Weights of a small GPT-style language model, trained from scratch on English Wikipedia.
Size: 21 layers, 4 heads of 64, MLP 896 GELU, vocabulary 2048.
Architecture: RMSNorm before each block, rotary positions, no biases in attention or MLP, untied embeddings.
Training: a variant of Muon for these matrices, 472M tokens, 10145 steps.
Each number is 128 + 24 x the weight over the matrix's rms, rounded and kept within 0 to 255. Layers, rows and columns count from 0. Numbers have three digits each.

# layer 10 MLP up, 896x224, rms 0.129, rows 385-413, columns 112-223
120145145102179155116090138153129171143121147072110189149131081115092135125125107121127138146137118117094137155105157143109160108081149161121140158159102124132129084124157082144104138162121114079125141150113115137081103142160129098124116134113097100117135119104119142107144124132117134074138095152126127125120113090160130113177153135147
187116107115142097134113168117134127128158123119153111104122112116147124109102133132123117126129150160098156133137111110130124115133118133134131087099167076131139097143118109108159139144149139098116118112133131148139103101110176126145134169102108114118109121090114087128176107150132109135179110118122161098150136135120096153153141158161
085144159114100170126131139099126128144163119116104113155146096110075164121132133146125057117136150128095110129139104124139155080133072143169132133134111137113109131186106132156150101098110124094104140133126134120094132149125105141122128150137124143175137106109139114131140156141124095155158107101102145108147141131097142127122127155063
102137089138130156132139114148153082124099155145126109128106134154161091152138153112111087164131152125132128137088150138173125139129139149100131085165082142136099162113140103145162117138132125152160125139148162106168153168166147116134148151090075130141128103128117151156123057156123129116136123121133131145102149116126094101134125117110
102156095124152119139132147130126122116122135128105106140146130119101142105147128069099173164132136149138134136067142130113095118103161110171103116118081136146119096131194108127113130110112146078117151089105095131186118129088110111146122122147114141097151152132146133109118131110175112087133096115142115132104152119130179162150166168124
123112149145136117110117100146128152124142098166114128137108113090126093128104162095140135111120193140147120113123116154107121132106116133157142134131089146092121102103117106142115128158120166126158115125140082111136161133073117142117121141140114129133142116137146105143144150124158153167168122098159083166144114129122124107117133139103
146168189121126121108095165109156136126124135143131104115097113130140106147172127115132124101126100108133111142162127155153168147146094152130128132150148111142122122163080140122148109163111131128103113136121119168129133127112091098148154109106135136147119129140136129096137159164143151137148137134112104068147156126134106178124124135130
132154103094155094147114114142124169161112114089119182127158142160106116091128093114130133157127139092102110133184141144138147083118150125145110121142109130090128137137113092141129122102126137075128139151109132121137114105119123165149038124104103110106098108104168142099100112121134104120110134143103139122108115131153120157133185121124
126135167131143121134116133105132149098143129141138158125140132104122119161128126098154085101096168125111164111141138128110139123149138149118100115139154087096097108190117148128131112101139134137173134119130148135111108078159125152159159150105088091141115146091105100117139150110112110093132132127138126119137106095131155189159122090144
116152149115111128147145133147098143107155109166161121138117116117142133163149123095151132149115139130130144120149108129121142158153097087124117117126117093126103101133117121107137130137162150105099108138120142135105180153111167121135127144117107148172129132178124142118169151135168131153128173118143145147127128160136133141093094148103
111127114099115096101132064120154148139119060148122105155165137155110089137145124124083145106119106093136098157122096082150123133107113148167115112140085127112149171127117147143112087099168098099118135119120142082113095105113144156100163136135130106111147145147126106119137144089129125147111139097126094131096142117144128096111119144103
120112136151154128092142138159141151096091103099125135142143146127117134114133137095124100114121088132097109127109134128106110129142145120120136112193097101121142113137146097135154115117106132112171146136147130141165114134130137140141116111086159136156124139113169147173130168164134105160113114159085127158166100121118100143126141172111
110147152111162135113147129095126142129131098124114140144137109173120126151134103143124158112162121110104093153142162134146150126146124131105131146107104130162142166138142133137150129130123126140142128131106097176117138124158126132130138185130130104152131155144098119119122161151120159116133125106131138118161135108084139098138111142098
159136135117110123139117113092146129164122141134118154099114146119123074098132124096129140108146160167111162132148171116120137138104149108166131113109160137133125103160099130118150090129084146044115122177125141136141116123136113148168137113125091108128110105135161130115126137140119107126133113149147118141107129110125151152178165137102
143156161129132145101121121135121151111132101107134111117148080151119159143180129138178147168108085095110166126117131151121140091185134118122090142114112094121075139118136130150152131170118165162125139131117172129135141084096069135161109107101130147093112160108127127136127136147106057118155113151181093114155121147137122143150102143079
148143110156109115101145158142146122133121162174141136120105119135089129120140136129195117113122170115157092145151138123146122070071114142146109128147102151096122155089122138105111131104127121147133092096149138147176095122130088151122102188131146148132148143121118166098098108130112156084151093136112120135136154156109087127117136117151
095127129095118124188125088147130144111122148120089120069132166129127151155144140139136115159126138134129132134125124078123133136134135164145099119138123098063103155152136107152124094119101136148137110117155143111116094123131126132114152113098142182114125142127160125125136163166114134144145161122154138096112096139122142133144124147120
128140168172154137085122159140105145138127152154076121117139109107120134144095167132089178164146127169124125117099119123129094148174152159104166072104107139131138166107131108183115153102082132160146101135101182129112111108084126096147120140069155105122131178161114150116129080154138207110155137110117139104162141138097134138115108143109
145132156161136126130142100122118151123098082118087134130187120116131149111120126132095139131146116140133166136159118142122127079132129127102147136148143146088161079130123139128149180134133069116122090119156147096148096134093140147119120108141158122146139149126169122120141137127116121116191132091144145099145128134110086124170135126095
102097130071090210140103134122115110143103128106089131133157138176145135137127124147131132158117141107161069140112145144144117103146180128125140144145072078099112097103146117158162116148121157140129142138141107136124109125116100134101136138100168079145150166122126136120119135126060088099133145101125159103118146111121101170116116138133
121143108141080127149129117123159154184137176159159133162100185122109108129137174130092161106131145129148137152117128122105140154118088134120129088137101105138132132099175122099123124114162084144101097191149124119147117130150162133141129104149076132109102136113111147153174158103125128129121141136130133129141116120079124079154142122125
159130105070126121122143144151155113146125102119089161138128107135142141125140136117137155139114085108126102114119122134154129128146138117118135172121166170099116102118124107105155102134095100137143162196122129132075107160143166094138160167141131104097095095114144210111108136124127152113185124126107084100107097119118095147089074140150
147098148169133131152096144092133125091128083142116128095136109116137106132140124143123114115122116143119149176108108143160128129133143151104096151159135137118132151158124121141103135151122120125160136136122105166124091135168155121095134184137136139139122115167122118165119146150169134120150137121120099103082138115144157167116104093144
094144116112108153090135130139142136119110124105145141152121132158146125137159151174121109126141143150089085106109144151135147130141121140116098123127138113189131146077129153117149087097100084102085154132111134112125084135104100156118133146128083114099101106092137113099126123137133128154118111113142098145166202113134121142180178153122
110114143134134116088139148119100158133152123127111168146137147115140152079145069105167122113118154148112145145117123108109142095112098121142121157149147127134144130155124072132099121132164123149107123151143102123128153091095086092125125146083104132146127137122138123109118137137150134175122116152141166116106111122120103153171109144156
089092168113118129141100113109104159180112109141169138121114155085117130156105138123132130097138165083144098132073142113095094097136086142113123122100100163119130088119106137121141135140120160136131134124123150133141087119131121116129151137142103205142136109140209194106128094095188132152172121122116147152128087172149085138178188118133
088162148161146148126104169100116126131132083110102140112135125076149139140157131090147157111126112115138151136131126133129131132150134128126085112098067147136121103137146127133144104101091137106115115145111123130129146126133090160142167096125152096111097127117146145155117149103117194150081130105166104120163114123133133170107140188172
155117148092125173118176121128111098151143101111140101145156118136100136096104155072155130110125132137126118116104129119127106119118120181155167089149093096130091080077151169143167104094139121128143133113127092143093103130142134114082148103120117122091107130129127094134146117112145079166147125103164088162111106105179135089164111112136
150079168144112099099135112076073139160124100144128157144150137112139165138116102096107147148129085118114077118101122093113102161130116081119096091126151164147119151126145114123143138109078123127109105098149172153134128132125112127125135116124153088134143152092176139165107158127147120136098108137128082127114133169156138151142113168123
# layer 10 MLP down (transposed), 896x224, rms 0.0333, rows 385-413, columns 112-223
110118074135184108123108088123148102100136151115147123128115132094115161108172153088124092160088147108136111146137091119167117128134149153104097109091106140132096168146100149122125100146136154153119094115139158120165174109119099103166164124124126145159152104103105109144152172148221112165135148109129122164137122149160160124090153137122
116144096124124117121130101142164091121111109151132118133081146113121119134130176114157196127119150136123103164139124149119154135124095132127115160127101136128112155143100087116110134139113129122146112107180110099113134134132166130091120110134122119138122127128166143137121106134133115148141123156125130166149106157164115108107118103150
114070122069116126132162110106116122084091128109091144124096113116128122083115116073168151106140122127094120108134151116149148109115133096081138136162134140151131125120123135108114092145135129135130112108130140162139088134154160123130135138124110112107163160078119137150197096151119176099093145179104124166147140159103102145132134135107
139115148125128188137088119093136125092145114100099127102132129120101145122113146169154094113115129139134118107155187151119145195163178111150185161124133170117106092114130150166131142109108134112138097162157130118139122134103102109127122113149123082149112099145164131120113129159131148158117131133145103118121115134148106145122152134094
133132136155101120115084092120103132120108124124126168108117139152108157150166093097107073110136146147105118136121068110122127144147118145170158121135114114165096117114139149158123115145112092157169131182172184105113127117140146121066163104111126127131084094165128139129144119135116145142123154131137117109167089173060104171117144120183
126128153126153132107146151108143110117119175097129118133106106159151150162136136145078136104151078136089122155130169117162153115149134126127099145160081157154132145160122151105116111122113159145123157112128146164115124125155107115135186132117144118110145161112134133097137102154132150120113122152161157133109138141134123107123140106122
107144097137148103103151099167137102150126127121128128132160147128115118140131136119117122112165156122123136111138115135149111144112132140121167161119118118166150178084175108124139164088138127164162121124115140095130125139129169149108152115168094110141114142130153102184103100140112117096119105134135140143097163116117157151119092161124
068130169121148133059128152146105119108182135135165135128060078170153131181113157158113118141135094144134119124094145127162141117122074092109101108158073141146109123137150114126139118119119130173144144127110160092126095122108135099129146149126129121120134137134090086142152126162115130134158142102149124149138127110109115140119076098191
122085103108090116141107162144157094133143077100104116108145144126110112114119198163114165109150098112150113161148157130108113132118119130106128123109128127154150140088133107109104139139131132122103162116144099114108134174138100110139097115122149145121101130117180144176111103146148103133127115143090148136132148129144116090080114162118
119124118137125104169133129148152119150128106122130145134162142153110132127107139111123143207112158098088106099081164187159146144128132159111115127111145127088144133144125132133118116143078139108153133120130111081134119142141110149134148147121137104073149126130182102156132143162112123112133083145147153087124135178136095151153141138128
142159129182131148182135123159123122107158129101063103118096107156164131117108132132106153108110133165136112108110093134081119110091125113077090103091185144143091136144085071109157161174135154128176103131126126115100123133127084124156139151134084073144113120117158178085118111137155080184155164154153146150106124139108113121148124112177
134145163122118112140121132128073128171148156135140124117113154138150114154180122138114127116097143143135163134083117120163117154121116146150124151128136123116099136122116136105133090156169135100131146153117147120118139167131086136091128109117164125131112136154134155092109133136111151152153156101127166134151121111111138073118126094173
096168127109142126099126159099163114133118105148121164077111143119169141137128169100123166174102132126150173119128119130123114115167139107152129121117111149176108110104110162161098108116119115139139122107080184107079144122135127130125130097156088177122100132145145113111128125137134137134111190137104151140126141088107109149100132083130
070123099141105120114136106141145132083092133105159114109110128139110166150137136159127123124113115159133095115111104130125135150158122120113151143122157113114143136162162133151101130163143118141127130104107124115133143108094159161130128128117140123120141144121103111145155114100098104120155163100066103121094165156121138099089102112114
127116145150087069159168118090134140096117123132171130087103136098141132107093154113126102106130152135168101146129109096104095138087150095125168082132124162116170151128085101111098130089108104098152126148139118129097129186141181137085141112103117100119164138159112135152150122086167141124123121098100125158104160125080132113101154090121
121123168151143144137101097138120172154138103106104130154126177156146072096120101157111102112150108125149135142112141163130105164122151126090149106124137153125110154171130102127120117165150162112195168161149142098099089125090119096143113123144119153145126149089135130132153130155150123140153142108109174117128135116130150151127072137109
158119127137145128106135151123156123142140104134173160165121100104113063072105128078136133089127138129126115145152135156132115111116119112104130154112113133154156113115122124082139136148163105111108138132100106141156143113151155119144095145133106068151146126159101133158111103119125133137125093127069142140115121117157113137109111160121
113147099144096165164135110179153133133183143131083137149151161083115137137145140146175139158118140116112139110100131104124127093191118170166104107128077115079156140156100117129114130126072108132122149138089141176136150121141132111128075108131137140062123161115151177092128134117138147135142151091099071128158126161120120112099121122102
152090140128110124120158153120161097111120161132112128110107173129125137154136142120115152120149133151102113163127153144120140120147135100077156135137124147174126100121119124126107121149083161149092128116130113150120108156129126150110118108085112107127141145123139153122146122115104131114074180137137133118127121136139164087136136143181
143113119162122118119135122146137131125110116106114110163112090143093127119129142102165137113129130116081149123101137137142169128112111144170116127083133148125162134179144158144104112130110081127099095075122142116127136147113143130122166149144116150097119091135116107107114136160155097158126123163151123130155152161145107110165146153110
120133123064165107119146131123104096092095108092115075142160108145157150148149112140137135133136114133072137127152134126136152120115165125129124166120142128143150120156117163162117150129123108115166109100113133134150141160125132125127133104100118137095174131126138115117124120155089119101125140128116107111111118145140151138126128117107
149136149141084110128167136124123105128125127112140153088113168115104127134102143164149112093129137200108101153141148106121112092157136133141136151124114164106132106106163108131084125091148103128155108154148157136142110139133188097119152128140115107072130159127151143176150108152175122120144161127119165156150069131139140132174147107167
148130166102114121136147136117160121135144089098103148104107182134096122144128112060138103110151112122123137106096089148106118131086142123113142122141106116135100127135126146160139116121103122088095150103131125116145138130121141135151136124145131156092095142098082126176143108119161115100138084145119123115140116118112120136129140164111
144093139138139140131083166135100104158136127135091129129122108102117094136119132110152132153137106149180160123127109130163134143100091091152159099097112167105136107156092106120121144139110134096144131133127124156130166096130141133170119136116165114149139131112101150126119109150108114114153161126118127133107118120179107115099077131185
125140130144120113100183140136141121118160101144084101135110117133124140125126126118083112141126166138083137126138111123123149155127076122156124147151175124110082124182136144143130144121145123143083101104118131140150139131079132150126129139117077198173151186140153107084121150129108138150087186119151109128139115131114141110151157145121
111075099127108119119125188130114114150135154122160101122119105119114122130114167126130139130138136144112163137062180170112133080089106082121121117122120120130153147146119135132132146128140093162142130156115148153138114145144136124130151118144120190130099131133151151093137085154131160128119116138172139123142123095153115157128139080131
145157112115104107156130113140137159151098146172143126159110137152090116122126081130095078129130132079123129159147110115113094148134138139103154131118149067133133163113156124124122166152133159130106114102128170080119128132139166139142134137135106140139123079124147118084120094103156090109127089147091149117090143129128152090157110100061
133163138121091178141108119156188142157124121156162107127130102112101120112147111166122101122124098150151117080131138102101109117163142141125098164129121142102126127148139174172122141130104150151112152109097132189151125138161145155187128128135133121168105099089119181128105095094138114161096064149143125128128120111145114188100137128090
142124154113091136099144101119105126097156096156140122172126128113119161112096134074118088120147136122148130125099167094122121094119090141117093137184120174161157152113157121137143151110093143118133148121151111115150095144098111131120163091130129112158110146126144160125124186160127173151172107132156116138108142136178096122109061128091